config.yaml
norm: "layernorm"
norm_eps: 1e-06
bias: "none"
optimizer: "soap_variant"
Each number is 500 + 25 x the weight over its row's rms, rounded and kept within 0 to 999. Layers, rows and columns count from 0. Numbers have three digits each. The size before them is the row's rms in percent of the matrix's.

# layer 5 attention value, 128x128, rms 0.295, rows 54-96, columns 64-127
083:514537462515458517497506536522504486465509475521484507535501521483520481551556514465487505499450531467509520486470474439518534490501519506516494515482482526522460515420556492483475507487507482
101:515498467512461445509501556522528487498481506478532515515437546494499533504520471492509512530494516489474474505474482501478499513492495484504517550463502529502446478483479506447454505493474487
081:456463532509547498525504475493546455513530506522484542480478492530530493459491508541459483491507573523532495538513485507528492484505488515509468478504568449484481572521519514497480455533512562
068:471493525531507494494505502517486478461494536507484475492541492530529478488502511495458492515514489529521518495507520513496507468467507476515516497514508464464509494543494469496521523501523542
098:504500475511473470489490542498469492507561556538489496551486470479531474541502527523511498555515481487484517494514520508518496521479541502529502513534513462508527498485501569569446525507526509
088:457510514485502540519556459501517521502496531497513498477559493512475504484534493493488511509507499496510561481544471494506477492480523492491502469507489487501522503509493496489568494517499538
092:529510530521438471499479490519478547532511481475513482478537496481478524529502494524514515520475502520498456512476534505498494520484526495492472520490462505502515514484500477545453496471512483
080:507503494527499496508537531484485484497492516496502466538478477497506546526480483482537476537518450513520537479498483506473498522488523502521496505481463564488476488480496465498508492528485486
088:498521495520510503534502539499482456457526464491496524483488474511529545489511496503481465500490511539494474508470490507452486530501475502532498484485481521469487545492494472489490465495444511
075:522501460497472436481487503504555536500490473468488493500519492498475473535504498491480499499525467467452489500486516476488473486466518548459532571544472490535447503485485477498471469499513505
133:505500488477514477449513494492503468456492538571495498495508505467480463461512509481540512559448500496510501510516523526516513552512516438491520513453478479517445457506464527530488529485512491
118:485473505515542518536501500495486522533471481483486454537493467516492527510467540535488502501472455550508497536485489575527522511507447461527492504493514496502499514496502482498532514448516484
095:469462504492475531461510524489505468502456488466510526506510496497531537523540528490513519522483506467472492468432497480532500512508539532500511510488485483513503499496490538517491493490505496
100:506478501479514522520479492449502483510513531491461477541514519487448498477500473527496479562514529518480500484482489496505517522522497513470527502531517520480480516528502531534552524507496523
115:525484486561486483507463486498497480525469484458504486496489509532522476491503498464471491540491522469475486486499529512480466496479523491507472465519519456505515467503481543521507525471475496
124:484496472545518495506438456511505508498513503517503509476518525507508513481530460479496479480455520526488541494514499495515545532502496466467512496516478496538492473497513497558519474499487496
128:520496533524533464495495480516469533506492496475494492495484486507479459542507506505500488498505443526483473508526524472457521492483521503489469490478515493507527469515525488503543511464478502
112:512515486513506502483528441511499490496518531516517519495493508478541487550496522471497506507530528473467479480487513484467498500501490526458523490510522482493541492524517463527533476518522512
129:531468516494545519463497477536500484516481496476514478491461504502516526494474458482515515492483488517506501489501477549522463489540504479457515514512477545473475485490475479486518549475482528
115:510505494504457505507536497464496475474500454543512500509484501518495524501519489507473544498487490471521449519485469531526507512487531505557507487470516489576524460476502539486540470473463478
104:491500477504453518507538486506477532465487551494497472498518494472524503516505537496526518505475484495506485505516515508474516481503517509500506439499479506506511480510525495564457542528513463
102:468517519535462495526503509501543476485528502481464450524536472509540477512469495542457480526505526509522516502487488481443513503513482529510495455502545496481517516500508511522461464543485460
094:473495503523516546542458493512512498511459514496505478558515492521514506531454440494488484474520494560541482481480516509469506514481498477543497511527505457501467486512489502519512512493477510
134:514438498525547521498526471540497489535486477469497555497466531518504505523480500488476512469515513451467526474493511466494485463512490574487509516512540507439509498500513473431506493508534497
111:488502481519493488519470509493519476496457521461533487496503479533549519506492507497486487532524541521490497477466475545472491507490498458505505494495469491504444530552525523552522515493489510
106:465527495514485518494510509485477467485494482491498482492501510523450472458512443488476538492476529534508512499495484504493529497508501492534492500474481495512484502484503480437460502510484490
111:514498518465525536523500484501509526480494493510484514477485520452506504495516501476475486518519483475463514456529477496490488464513476494497519441532565503511473484499498530487451560512494550
102:513483496472539541528456491483493510532499544492512499535539502450534477484502484522472451489515488524482514472514434492473515469531489506525513496536514481518465503506526494510525517494507513
111:523449509515514530480538534491512513516511498477517484512483511524524489499488475455513484463540485517496526500498484476515527524491506494528459533454499466488492524490447498466493494502508521
130:484501486465457547501536496504535501465524520516440507487508501479520485497524526525538496512532459508491529501526502499532511473524499494496512517476492463500504489507520532537464507524520484
096:482513536498465515540509483503458544490532523506467482494568531458487485528543517526492497523486458477509543482453468487517538473509467482496545470490478506493496494500529481515497527527555499
105:525510514525483488527462532504509520487517515537452470507496540485471444511485502509461481565509479520452491485507482472465453505516464482511511521478567450528506502506535491548483530472500489
097:487487500507459484459498531522466458524490523468480478490514538523529528466523522478508478493523557511516549475491519553519513513507491499510484502471486490485479471488513522515456524506475520
094:511484510490513498509483528523480486501457493493515505531477474473495493542485501492505511536455507522490492468493476489465476551506523512492501517520511489527501498490488477467520518516471523
110:510464466507487470477502468501492512529523555486505502502512465419538472504506519497478474489499534523485533493540489523476508555502526484495498488484461478529489495513520522553510486516463507
115:479499520509477491511517495477548516522477439518476520496525540493520489462499507471497486486479487504536550529558485553479524520538510441523486455534527496484481484477450487489480494478500497
115:498483528471503553514505488476463506521486496480507482505489440485504515497515535519531517553522483495509461507508512498505511525484513488487514474493479535515504467512487532520495505492517491
116:528489507479510532511530469521461466513534526546468518481529532510491528492524519504497487493484447475496498490459468508488469450510498541489511535482501487506483493498471473496510480484516515
111:511489503500466516499451512493474499482492462504472503555493505497472508546491501512511545493497494514462478439457489482508495498541515488516511518508539490480486431531505512474501523496492554
117:481523491457481519503506491492452509510473508442517484495501544501533533515502543525517461544484472462491494467465498547513489440500509508465501456528514531482480500534466492526536551503502511
107:500513521503456502525482480490512484463495511503478489526516493544491509512472467501493501545532460493506467460484438525475513478472491490532507510515497481513482537535506488537547518490478515
127:531471480480522515481531475528499456502507536533491511530522510474466503480538481457490514473485495500540487509511537522515518491472484514495512516516480482480483503474502505445459483510520484
122:528537520505495547487445534510508532511501516541546457463472517518472491487502476502478497530484516475482492494475556453492435476523506488456522498504514483515490526549507507528467510510504503
# layer 5 attention output (transposed), 128x128, rms 0.294, rows 54-96, columns 64-127
075:561492465547502512533494484516525483538499455511552524504450467510493539503463446455483495487513475501484465501504493516545467504519460461500488495522473552494514518505434477511501498496474546
097:512504479475493520505518496462447512502523509532496465492503535489519485465520517511456487490530433482467491504475496460480549493510528492497498484478512532462507466457526507465511506497500485
089:523484516489516500448495492501524475455506450483557488494502495516458501532503449477525506551470516519482478470541519537523510513501492440540474499529485495475519468545489535501491512509474516
063:513524494481520526475467505471544513489492491487466510519475468453470472513490495474511521508476522492503496483483466464483517487435472506489457460474477500522460504496513524505521534501485479
115:515515519514524519544512508515481516504483523471513519499459528486510516483482477501489489474515494529521479524472497516556558527537523507477516526509488532516511553484489445499506495517502471
090:503491468465478506467461525471524484519498465493427464555469500516504448522504529446518532541501536521489468491481506493489445520485495512513532474475500502488459525511516519548503489499471516
111:469462490491486506520509474475479479534508547500495464472488509521514476456463497502469483485516460432510487480480457492483527489509511515462531483460520485483489511458487473497487468476500477
088:503467510495487526492490483502494533512492485532491477481495529504533481459528552548492487497479497508460510530441552484487478519553531507475521511491533490501491493482503515554532508492537501
097:538505499495516543480529511508559515526505540545532472548502533494535470478532535560490507529529507471479496511526497450499521501525482525485530478498512504456485511482475549510472529478522498
077:494535487525470529532487481520438514505470463514511501485492521536549482492514528495528490493505456458541551530483487525488505511474497482534481504472516482496506477486527496523493480483481469
129:469489510546534500523500483500480553493469515473480527497497487512509528505470511522489492430502513504461540486473518465499499447523474576507477491531483501469553504500527471501475498492524467
115:509545496519505529471519527509532474489547498566529509463493502500524439496504495497495492487519512481537500497509491456487500463475514520493525488503515516476518487529494516487459478508468487
091:522513482521541430507491482482479557526508487517501509453500552497467457500486494492490485471540483536535524526529530494457522495495478474490510498514488506450526514492506523502511502504451527
088:497566535523485519471522499511458551536505453527529557436502515527505514528525518495500482468490468500514502514475478519467521499511505465496481489489495508493510470515487496488482524515539501
108:495502503446555495517516493508543509492496541499505525476468530470528482477499489501541508458504485515505505455487477471528559513495487492495519522481463547484501509492512467461475457518510487
121:519521520496485530506519547476507506531481537505508545543492505467481504501511539527501500503508484512521465473486456489472498481486503529556503497517534536435480534471476518478471524518520506
120:498496453439481491492522526512574500473489503507499452490491477489535520494467449510520504515491530504458506519479489514538427509540509519502535512504486505532453497511493509508452455499514462
102:499467488478468479527508528520514492482480491472506478525486526536466550480493462528511504508502509511486516514514503515502489533515490486558471539489508502518490525462540512495509498494525528
126:476526516511443460528521511482486517503520529533476441502529470487523498464521537557487486471536491498503507515536487492461523520458526497513475472454511482538545507516535526491513484502516466
095:477501538484560485525474546519524542529531564495513497467496510472527488498526523494497480498526529523486550445521548457487528518525485505482492496515458508437480519534502499536471516496495512
098:493470489512523504505507533463528486509526519486475509533512541526457498526490497530486486494542526482510522469492516482519534516502501539510543539502524522515515553454512516472544497477543503
100:525475459496522556467501474490488472515485466502507550502480543504441484521542495493499507514500506473496457448503513487569542526473470465465535526497478532521458511457477478484521526485523514
083:525543483457512475443527519526501517496518520515502509427507474484520487479519527545486499522481488466479506511504484499511519482488504498476516475463475522526510529474480553432481499476493463
118:490520492451471469501502503500499504499522485520518482451528486490478509485503505485506509531514507489521487483540472530479467536489501462518470482479504498521493517511510515528507461509445512
100:514522536512522515455506516526475503520529499527495524512484515470501485490497506491509499468472478506487503511482503460491547504503516486480563500521544519493556494472473548449455526503494492
095:534481512506524509520507495500520539531518464523490547488524462472539510486517585518507465552511455493528475524516514508513489495478486542460534494506480512470485510516441522500482530499489488
101:476504485525507480495520509501498499532535510460500504544483506468487521542482487524552460463529532534527484467517490509508504477479467494500473542488461479506515519520495496508523502490520520
093:487558498493464488477539481494465489518506439502518510465497492544454530544469445498499508501469508506502491492496512504519538501483506481501511468461481523516546511498517565492482471491492490
103:489520470471498483493488453504461523478480453531470512477565502499489470500515541544501516525470505476527482519507504503501473525530543482462529484508489505515510497504565509488508501507459447
109:511489508545546465519488501519494489513521490465521510544534500473431513525493465497479497495482534506519494498490502500501473485465443518490511502531534522497525542489485458453501524516481512
083:523483492514512496511523505464532475536475448487524556534473502539452531540449491472544496469509508502555519501537524520494504505496517491473532514493509495489489506485486493494495490501502512
105:481498510487522517520532488534509485494483502443533534535473477507523517493456461521549500472505505472545503497498486529569516507518485492494471492527456525477464477494465459475455457542494485
086:534500459511539481504514463483515509491503495541504530494531497469505506471493505523502461502499444525506471512493513452512539468481507511515528513529505496524546530492496500433520528482542468
088:505513484498459512493514497466492547509528484495463453457509489545528499489523532520515506498541491501512481524532529523509519476542479474504497491476457478502475507514533528536481507471514449
104:488520494504474529498480509457476500503474454515462494499517526540443519495492495516504490504489511495473448462470512466528527489509492530542540478499519537478504529484517520496492500472542475
116:526475491531502515525503500528501493461497561506482498514507454492499528522487528533484518516497524512460425455484488465525493484471481525489501485490440512492497510530512509482550530519504492
099:517492492519508446489485516515531465465496496515478502518448519528527491544499476458521467452488496535500529527468535486483499469487487482495532530498511485503507489509515500472510501463491546
116:475517531501481465546494534477545528514504495433523525522490483498468516513511508471510526493510556481479552465569514523478463491483460456507435484499493501483507497517506501493492521531505494
106:481514475522523483491558508518490532534545532509531473447493508500509482472470462522507448459514470515534512543500505565486494467492471496482480517488467481500524518495493486515491455510487482
101:531479516519509462510520519496517467508516520522496501482477469476478508496489476472522524428521522535521534516509493493481527498450487485519515534460522474533546494484527509473519493465523510
108:497493521491530497478497540542500497545521505479525501469483490474517507507534505522520502493530520495474537503511519498513484498463461449453497483500480495508503464475465499467469512520545499
122:467517511521463481541420497486486527515495456485472497480473504495509537534498561512506529548483513479472538435533495490493514496487499520514450460465503527508509487540517494509534538521492543
115:460485516502486498530519460510460495493495498458491561538502497506496457492493511520546510474511480478514516505489479551500537556495491480499468476501503495488499461457490479473499479504504495
# layer 5 attention query, 128x128, rms 0.234, rows 64-127, columns 64-127
081:499483507550488562482504527487518511511501454478489482527499524545531433477522496490494460475486534542504495521520477496508481506514537505486538496486481520466487523514515534496485508461501492
132:500485538481430517474480510521534500476449505478471499521455462506527465470526488486479470515479496488435546541516515481488505478476530517509510476501503489477522502530504545476520475505506506
096:486503520520482491523543488476475528503511499502504475551509491530475504484526533503474526500538485486485484511494472526485475534507514555518473480516521458524496508505520528529505487477469516
091:474509509511539460503479500520428478500470498480487495456513488472495525514474481497517546485493490537522479476451486484553536488455512468488460520484546486513520471525472520482497467472536502
129:505532507484501487489507490484500483479501496508478534524497462521455504479490515468504501479528499469493553567509501526455451443402490467474485476501539491498561518502523531514512534496488515
120:488463529478517503465509492469508432526502506508516533499498486522505516447478451478525440519499472503506454502482467538502537491523489458440491502484511494497496508508471508532515486533505506
091:484486480454533526493495459481481544519497497506509541478549498498472491508484504484503464532488492510497474501495524496528573555554471445477519494494502516500535492458546535548482493510477459
087:521472463475487479445460508530509543537519478494526511475483561501487510477448516509479465493500518515504545502496480470512476514493485493556489493466507498509526547521503478488533502468459527
111:479457500526503549518505512517515458516489494485481502560485446504510518484502503468467507506511503508470508479529525504543443492497554467458514468500501468507523501523513491503525502516486494
109:488493515491493510512484450518500467496507464485504564471532502533468519479454514507512475539460495490477526514501470483472515482485513474543479520497536474549492486486500479449531523583451489
090:489513533528496483518482524472470504514480444443457515513525514470478505501541481540517522503539517524532505495478508470461515521501510537516520518498494530471479501506490508515495502493472473
103:506499495511478483498493505501464494482475452432499505485515461526487514523483513446505488524507549531484527496481500529508479498457472527497506528499525508491503548471520490498541529510459485
109:487508533466525486498487520518468510481487528463470506551505475473453532491497507472472458486480521515471483511492456515521502530501507496507531520485471503505492517528516475463467487512476548
117:509505495515493550523493480496508537519520494488474519493533511484523445512549520502531494511480501523531529493480504489511548522476531502542538516517489534499455477480492507460461507520519488
099:513504468523498547502473526494481489527515595493503515484521457472519483491523489507514546537502521524512505473491498520516578475535500493519527488503476555484457476520479507521487493476484482
101:493476502491511512520509485507459485505514504506488503474505527484515497500502479498546522478493505521498473529492521516505579525518504458506546510554517529460491461460518520507492449493529493
108:515524466484472498464437510538487500487439523493488466528491466481496476479544530501527504504475538502481504540450494533512497420429506529546497519464492468539517516509501506476496480490527498
102:469489460517474526476445521468527513535492497533480489491517509512483476495552538512451535499464524492501499486518528504483467540462477520490461489506482504533472513517482499508563511536520548
105:454474500502495462485541489472484530491491473512540558482495544494501539522514488535463511485529474484508550523514518502430460483491485544493426503502508508486468497521518463513469471496475486
099:475549536533515487520517499491487474513479510483490504474474545511522498521459471506509489455483506518489476566465506486475505499530503468500575515507549518478513496476492531521502496490548504
106:488520498497529474455485512478496490507457486527481456497452509512506518514470465484472488490517504527473518495465499482455509483453493485514504490531540496499544481482484521541515451486548522
106:504502504482487440494473490487502502489475495515490516503497493532499484514505527504482486543489486497501465499505465533532509442479482477471461465508494536528513517489493482531505541506496485
109:455479496481512485484499518504478506537561477486512510468523513469518528497507442546457482471479481487512482482470499510488551476471484472450471542505529476476502498489497493430477501522471542
086:535489468493496505557460461468521482530479485506537509452541469498485487501518514477503501515499494503552460525513466490511501488490478456520546513471499492523483500482502507462502504538529493
099:524517499473531506458488486519518510480469454518494506490518476508520539512495522498561516521513515498458537559542491530510497490508470463493469502467496517516540499522504538533515490458486465
110:487492511517532451480488578483511488467500538482497505491559506481502473520509514499482504528524518515492491494504478514513542482488460525491491500539502517479474501496451516520501517498548480
115:475482505490529472493488499477499512513465509473531557500508504431464527517509484500498520502490523514510512492550495551502458470529493477477425478507461520479494548495526486514505483499500512
093:489492505467515535484481512502478492540470503517525508502524511472499492504509486520541506458471505526526500499477519456509504499476508523496486531504516469538495493484492486509495486505557490
116:525506507536516509506501500475487512487446453498475507508530492519500498450544472500475458452517510481481499462485520474564475525479491506501460468493434486508550483526548471539486475512512500
113:523508505513474516537518515515569483492554521511463504515506471476538512500540537529528514543503503503466515466557504508546474483527530510504511475513482515481526539519514536486503531489501516
116:523524479498475482494483478471508520499433501516476462528496537508510473460469446497509473492541523541506482552480517513532452508490524572493490527463485459493493489516493457519527492493498484
106:529511503503494518518476502476528527506465530516505482512497508550503490539500490516501502529472507480528487474485497466526444518511527538531522477510478558476467500450547504524481517528507476
100:518501488513533506508507501493517529461463508519471506546512500529490498452539500490534518485482555521467507488512446545492505518518513521530497496515502498466525519537525508563498478468475480
131:495522514498497444511513476491470502486498477496503539472507512491459514490472473502518505491507515480519504483492503461511506482458516446540459531520520477521560462481539475479531514518484509
113:498482514488490443510535493487486493520521510494504499496521431535474493510513471510470511461541495498511554433507513548475530521476536505503557477527510482486515493440528490514510527542521520
107:511452523510451505528515490541487470489508550518518529508515552551525495480504483484471486483493458536562474522517487516493529531494535507506545498496520473484471522530482525433464475498542506
111:461495517488496492505502504522467522495515523468519507472483517462494549508521514492499475472517489529475509483494497545530470484555499480492451524507503490509489510512580478480486477520497505
103:463517505467503505507495521522492505452486505507475464514471489488481480493532494519523486487520524480482509589546524492567440531487464507506543475491483498494487478525494470475453508521514488
098:483442502505559487537493497457505493536490485503498538505526502539453498497475499478450478480461549547489497479494485530514509488506489491489523504528549471496525496477461451535538545534490545
103:510489509477510503521515497481486513533473555529502432490502498507456498505515518509495516501483522495483471481517516450484539565573532476462505522512479478466499483539472487505495501505495476
102:514488538509532483465513518536487456510519509511553510510520488530480493486499551471475513504469448495517485488471506488495473520490501502480482470521452473538512570493479491495484506522477489
115:517514523498509435517493540478494518466450500478486520544521522499480475486492485523466467457494556499493491484487482464529466503451480491504491496522501485502510515538506457495526523503497492
093:528513454504534472505461501503496521478505504495485500512540478536509508523508538465501462516509511515522469518518473507514458516497459547537514469488522517529481492460500509536512538549525489
109:492498459476496501529493522480504533485517532499506478490522504485489471520484514497490536493515543502501543488478515515460482495447493505522534540527504518491466504442525511518522504481554482
091:504469516500498478478504509486482551513531533485488514462537475469467499484457490511553470526478513502449493494461520484469527499524523509489522512506504538490491532506486544503540532518548495
118:442507504474545500476512499462503509512504491504509502477557512491502467492518466480479479450490512472509550483425510510435520489484501473490530482503540542507541450442512494499473459527501490
100:539492509530517535492503500515555493509500507527458502497514496481503496493534436444469507508541521505485511529428539486479506502487509491487549482516519530486521497518493494466505477466517507
093:451508487462508458494506488461510553479506504482488566500541514529455524468464518477495497484481518491472529490497531505492495508503476526514450526495526518473526495496531480495507515506494475
116:498519516505487493444473532505512489505519524485464490563494561476550470499514511460496473471555472511475507526458472503511459493490521542494547491472486511477495546474487472487498502484513488
099:499454521549496526505515500557486483519507528520502525513512468471512551496546522515467472497475464523495474520490511510478534506490477504468459487509482504503528528563488522492493540508516529
117:475505486512515481490486472463487515507500496517527461504485568497509468513508480493527508483510510496541471535537521521446499482524518470489498501481486530498489486432541487511525471511521482
105:486473476463534519458493524507526491509481448505537467457497515469503503511495480522478527496511512496516510509521522489527419522495492480511441474498517520500496500501546483496492471485491512
107:468511516530497531509480536476483539504503534480516507478514502493487531555509528506483493481452522515491503485525531488496517476493501500553475491504529523506497488495510539529495543470561467
103:501520501483455543440473536472530517512482523540497449513483517530555473476529484494481479484507492508493497500482517499501498498493514572528467476489458516525503492520506503522493473523507482
114:497511518490520464483442521481511470515501491505497480470480480481534508501497502495504532451493480483529504470471492526444515466491503479507479540530565438544484479534528513506525456515487496
109:482540531484497467455467507529520504493511499454522523553520499488477496500492505506516506475528502531513520510455520511466488518501479575499476524500537492552499510486504471501530511493491493
112:486480483460494521523513483467494503497443553502518471468494524537501479500521536513478477501509493508500489497456515502482480521522532533464530494460481520471467521489506438526491506535479498
128:521548492504473496473518483519495474510506460500489539477456499514485531516450472488538511487528503536492486529539478542521469447506502481504499508508463489529485529537498507511522500455530541
085:513517503524483528450544524497476475499508496502499455470542505512527465489477485488499491526531446497507519494551506513499497509521549486515490475490467485553542489502494482473500501538522499
116:498508494510549498509444525508496497514482503486469526512549519455500520527533523522530546523508502512501507466502503468476518491445475512513463484498542511540512518481501479497510513533526491
090:524519505468473474459472481515530500487498460490509564484472493474507513451522507494487463503465509511520502478463477484457495463470480535538476546481532511502519501516504449480491513485500513
119:533559495521477496498463528491501492520492500494472551533516463513498540495518505474512510535491525509507499495516486504529509467480479501530466492473513517516536522561506490509496521483520508
121:478511482505484479463540531494480485515494546464510493502483568504527512509498480511528496500538509511449514505459490518454527478472522487493506540506500521512487508496509479498507447479487507
115:494518495500515525512503479523515491495504541513489549544524524484503526472488503502494514513497467489497491508525506480519475467473513493496463490459529471506580498536488456444498544482492486
# layer 5 attention key, 128x128, rms 0.206, rows 64-127, columns 64-127
097:510536484517512522488502473489517478508524500504494506519508491484515566500462551491493526534494495513488473461513496549453499518507493534491520504496490494451521539486530461534493514521496506
131:485458432492500505505527517471476498525524518475532511451527501493460552510468514524506496547493533516493495463503475507504471510548467510502465491533486487507531499540489511487488513518505465
106:470474484487515495491444531531495480520490512522498515495486525477505484483506520498464495473512508517482489497500529462496497481493463465496488477496541493511493523511473454521532436535472495
105:463537536480540532514499530517485525509480502500533471508484536492542503501528481492478495496501484514476491555531474459450470516538465522528497515499498504494419535472520491508488485526458506
137:481467475550482472500466497516484533499511519511469490542447458526500518509522517508500537528510507488495518529515488554475539529512477529519496507502510464511510508516494501492526497542537471
115:481526497492471451489499452525510542494526496512494501489488491439460501553465499521498514494487520449485533503513519544543482549470521505509500512514496488499500515489486469511531521437498521
090:535544468536515462509470474515494451449486533531502478566503494502510534585472522458512568490480505494512539481496530499499529509463493518496539533486485548495516492495489486544509525480491512
114:507508487519504483486523511507476475545512480521525522492542485520506550522517493490481532529512476499475515515490495490522494477517493473443563516470511520508452469464523520528495496552536473
102:473507515491516482493500489499523503482517551510485500470517490484464564533463457483460467506489489479475520498567469517505535517463479465512498490474521519516528501545487531494498485553523537
109:528503474480463521495541554493504528491466508525481490516493464454489477529560504501501518494547485514470463498463507515518491545491511518479521470476525498502531492503501498480510505449542495
101:510515479443501518509480483509538493492516495500507509500496498485483543523483500525459458479499493507483455498493478479479525509504504507515492501476536520511522510505533503507519504481479525
105:508541485517563550457496519479529479516507546492487483503512504512533504507537488547494499506486511494475515485471501507518523515484500517472486478465553508524501476496522506482485485539489475
117:518482474472522500486504510499510526495495463533496527514502498539533481463542497520529488546509557524516468469532495459500487475505457503483499517516506499504526512538492480502540487513443544
117:519482438501496496492539505462492499428501521463508473566490497461524511492498481517501483516485509518511474466531496509488447458517536486498516511499486470496506490490479540466482494435532502
099:495492483474491521529544492497530511471526493536520503500530512511541492513512509520489460495520456452501491526505493498471451489525507530493498519541507521506498494473497497544495535455499504
101:536497480446507507523466521452489530508514478539544500550461497474528509522516517475487481482518472478513538493459487451500489527471480539516510544485555518487492533509482473492498544489494520
113:517530528519503524455537519473478486525536477507519521468468481553494454496508466485471464531506522505464488524521474492467489481488512544531458467529499500489511471536562460522489519504483493
099:505516538509521502490517527493489471562499510504490510490491508497471525533507483505517501542517481506495528532533481487481509508542529485448512470529491518514511518483518486545472514474484454
112:501511514513495487533514521523471464512511539475486499454485486492545484495476515462488508479506477494472523493459536542495527532470526498474517436496492508514517505475516540524481469531542439
110:520529458466510510525486510522535531507524519511506491559504527509495508503519503518481540503481519481497517508487487578505497523526480475545485523507483498511499521481533499444498520522463498
117:494486498461472495530513467535502504513507472486539530542481492466446502512483527455445512531487488472446519497502481467479509509477464510551493516510505486502500537511500469468502509494456507
112:469464530503537524489452492511461507518542465488507492492510526515495497500477534517505521527474547460490513531522497499502508527516507489497468534544462497474501485487472484529492490499490496
110:505505538501529482518490504510501501498501515482522481533483489461490534503492541493513484502474492530507489516529489488516504481491502502525508478535497504509431518471498544500490520489552435
106:530518462496537472511528508495484474460507492496533470527457476533526505516526494515542516499511514519478527492491484485490532507529556485467520523483532496448520477538497467486484515438509507
104:492486520481469480490495470461506516492517501494538495531516521552493466508551505559484521507500524497509529496491476486495496543428508523526510485513489505504527490500531515487484537488499498
107:508484515452469533521513463525479522558513485483515494477490495471486530502494479493495479490538480475487481527523504489481531548476508491507486497501521507490525498465491482543522524486509499
116:459507493433481465489498530518476522506512515479489493420512467514522501508510500508532458494515501498458544497496534465495564523470485541487504471468531492502505491515504492484479507502492482
097:495529483515491521515510539480503450517528509500518406507494504487514502516521448476455488524519499516491546536542489479511491521501513440523520499480543524494504442522499525505496531481556494
116:502530480525482522489500484490499510473532511492485455516505468524494473455480526504507524506456526530527458529531498511439503456547532495487469517529492469472480502503513540502547499506523487
115:483468523517496560486485496461500471506546550511487492484468533510481501492493450495495457476520503496515480489491538519527542468480479504464466508494493496498510475499498505501514488503533485
111:479474518494475499494499480508494517494455469487500534481493508525533459532499506498493463566500463484498502514534493502503475479557546462485470437495518519463484528524495490471486493498496517
102:484547501493530536498502468502501491455520501524501505515512520521526504502507516458475540499515516464445526516455455530491552469558499512545506528488507527543511495525471484496495485521451526
111:523484461521468443462464456486518498507556463504485542485490458488504518488463513525477464504519486503511509480524499490475482482484503531459539530529491494505524536478501514492513515518475507
112:503517483495467509490518503496522510486457491529510517508504461509488507515515528468506492498509496521450509504481484505477524513514501475476496537495520514477502528554455501528480489521547530
117:508519490497467481530478490490490505543476498476501521493427478479488489508469495503496455512464474471486494487527500483543507511516522452475460508442528544491495501491491501483505495544504482
104:527455505454497502531483518495502522517491456511515488505488532480553544473494552545512450525518445540493481468511488477509466490511491487539466483479492465473509532528510473479461497461498486
109:474508531514503492476525495522513487506505549540512528480528509505557484479493487512524492475502518537495505521509521520501514462448486507464482505527513493453491497530487533505444459493491471
105:498459505470503475489476495514486480512491512488500497531498502564482473482478498469522464521484491491575521508513503532469540456486504480498478493518504508477539497534466505526485471523503526
105:548535540494485503519499543546513476567514516510516487483508472509500516505483534494497496504491501475480553495551502476543477569492515489444539496482515548469499513520527475503489503521525513
101:511495507530521496501444458506490496507495514505530520500515496460487494476536473517500480474506495515570515544501511507522432494485478493495512500522488522547468490502502500501508509524431519
118:486503512523518481510478498498465495536501544483465491508514476501479473489504474539517537479509539508539491481518485496457504493493494513530519500473508443495501458526508485535535432480454485
115:485479460474541516472469491523521493510535495489485478492503480527500484455520482492493511545523536543488494500530477493479504474536515523483470470479473537498487470512440465496481506492513529
097:506522515508459540460481511519504508515475498485484473501491515472529476471531485494500517509494479437489522505457510484487517541488496518465495490471508486491486475501499493455528492494482503
117:535481457500482492526548498468478498499507454482494514515429506502537497489564481476467498516517472493464519521500471506537523495544516481498477498507494526493500512512484512499474525520501492
101:477518478501489479512505442527541502520496501549532498459479527463483538524532490487477504487530487494507504513498475497529484462498513474479494506509570529505481496472504481483533506497442502
110:493522466522512455532502535513500494492516533539494482516473486486520518499488500498501520483503500518464493472540450492488499577518504491467521525481476503505492465514533524491506536471539477
098:513496480560491487528529481497516553481520494550498505470515504489498560513484462499511508473529497520502525480535500474487495521528524531489482495503471496482523530512557511499510553480516506
101:487493491520480494443523491510533491499506514511487521524485533485527497476517500526538481527506489526528495492461508535574456501500488492516480470512526525525449529508517537513499475520475525
110:472501514459498504487500480515502539542475449513452526531497477552532531543480467514490525506454522482473482481496512507496495540528499492515500509477485489511514492519477486538513496523486519
089:499476512508513525504461493511461475510547510543532516464492470499467530486474496518469517493508495517533474490477523488478506524515503510525544478496539459511539500489494528506527483502490462
107:521513488509494497505503519534494523500488491499526490496535459499519468520501501526543507505463503475509521487476513507562533551508522520474485500498463518520485464520502476477452528488480508
124:506524480509496508522511545481475554519491507487523500476537507502499499491534504463475516498538486487519547469500448469466576504513529538488497513488516504453449512468497530508452488533512467
117:532501517523447487558515478531497473501529467464571525502510499494516503502500506455484540492477468468477536511460484529519518495490465486493511473528506478503522506488498548484453514537471512
095:483505538531503506512501504490463455527510478476506501485519478529490494528470523480505513547514513450473506456509495506480479492493534516488486476549499482483543512493502500526531511479488453
116:457507476479524475546483538503487508498522478476508516516528535483512527501513467473483518546507529515467513497529488498496532489455482494537493516509477488457484460455515521488527505504465458
113:460501484524488493503491502505453478537494502535459525482541485502539512481485507548478528506541505477481476496518479491526460498510493461498516465463523519508507479505503534522523502521457537
107:501540537481558505471525483481454475486556522461516494508472467484521444466488509517489502517496545486474493505503476533499489539542524563474466462491490510505470482512498489468489492468467490
115:492519510515491514449475509498475489484491447497485492544493520528525466484531547517496514463480498483487492496475493519507493544495466436505498524480514489473503521480503481478503501533512528
094:486478482504481482514504496528560511514482518526495509491524475459502484520519479533490489493484490505490423501558541533471476525493481441506495522487502471482481470502485507518554484495548507
113:492518486459490538491525479497540494483496493510484540502494498492482522503494465474502476482484468495517481518532499475534489526484518474517514494524536479483515455542486542476518521467527555
105:502484500516517488492535544483515474473506486495461475484522515507541528548499487507463550516540502523477498484536540482518561500527523472505473531513527520491498473502486507514500494504507520
120:472484538489477486469520474524570509472468479488479495450482513555521506531500499517518503521473450502490511486476492476464497535532498495485496498521491493503503485499505500498478478517486510
123:508557491518525499478529469490542486495545501506482547510504521495478476471490535513497479490520514517498498512501485511562443490522506564455502498512491522530476497504506480527485531499499512
125:445467545494492491502494495490548487497492530511490528504506519524500489489494481519518517516486491540482491498521495521534484504507476513549454470516507473486468483543522482497495480509510558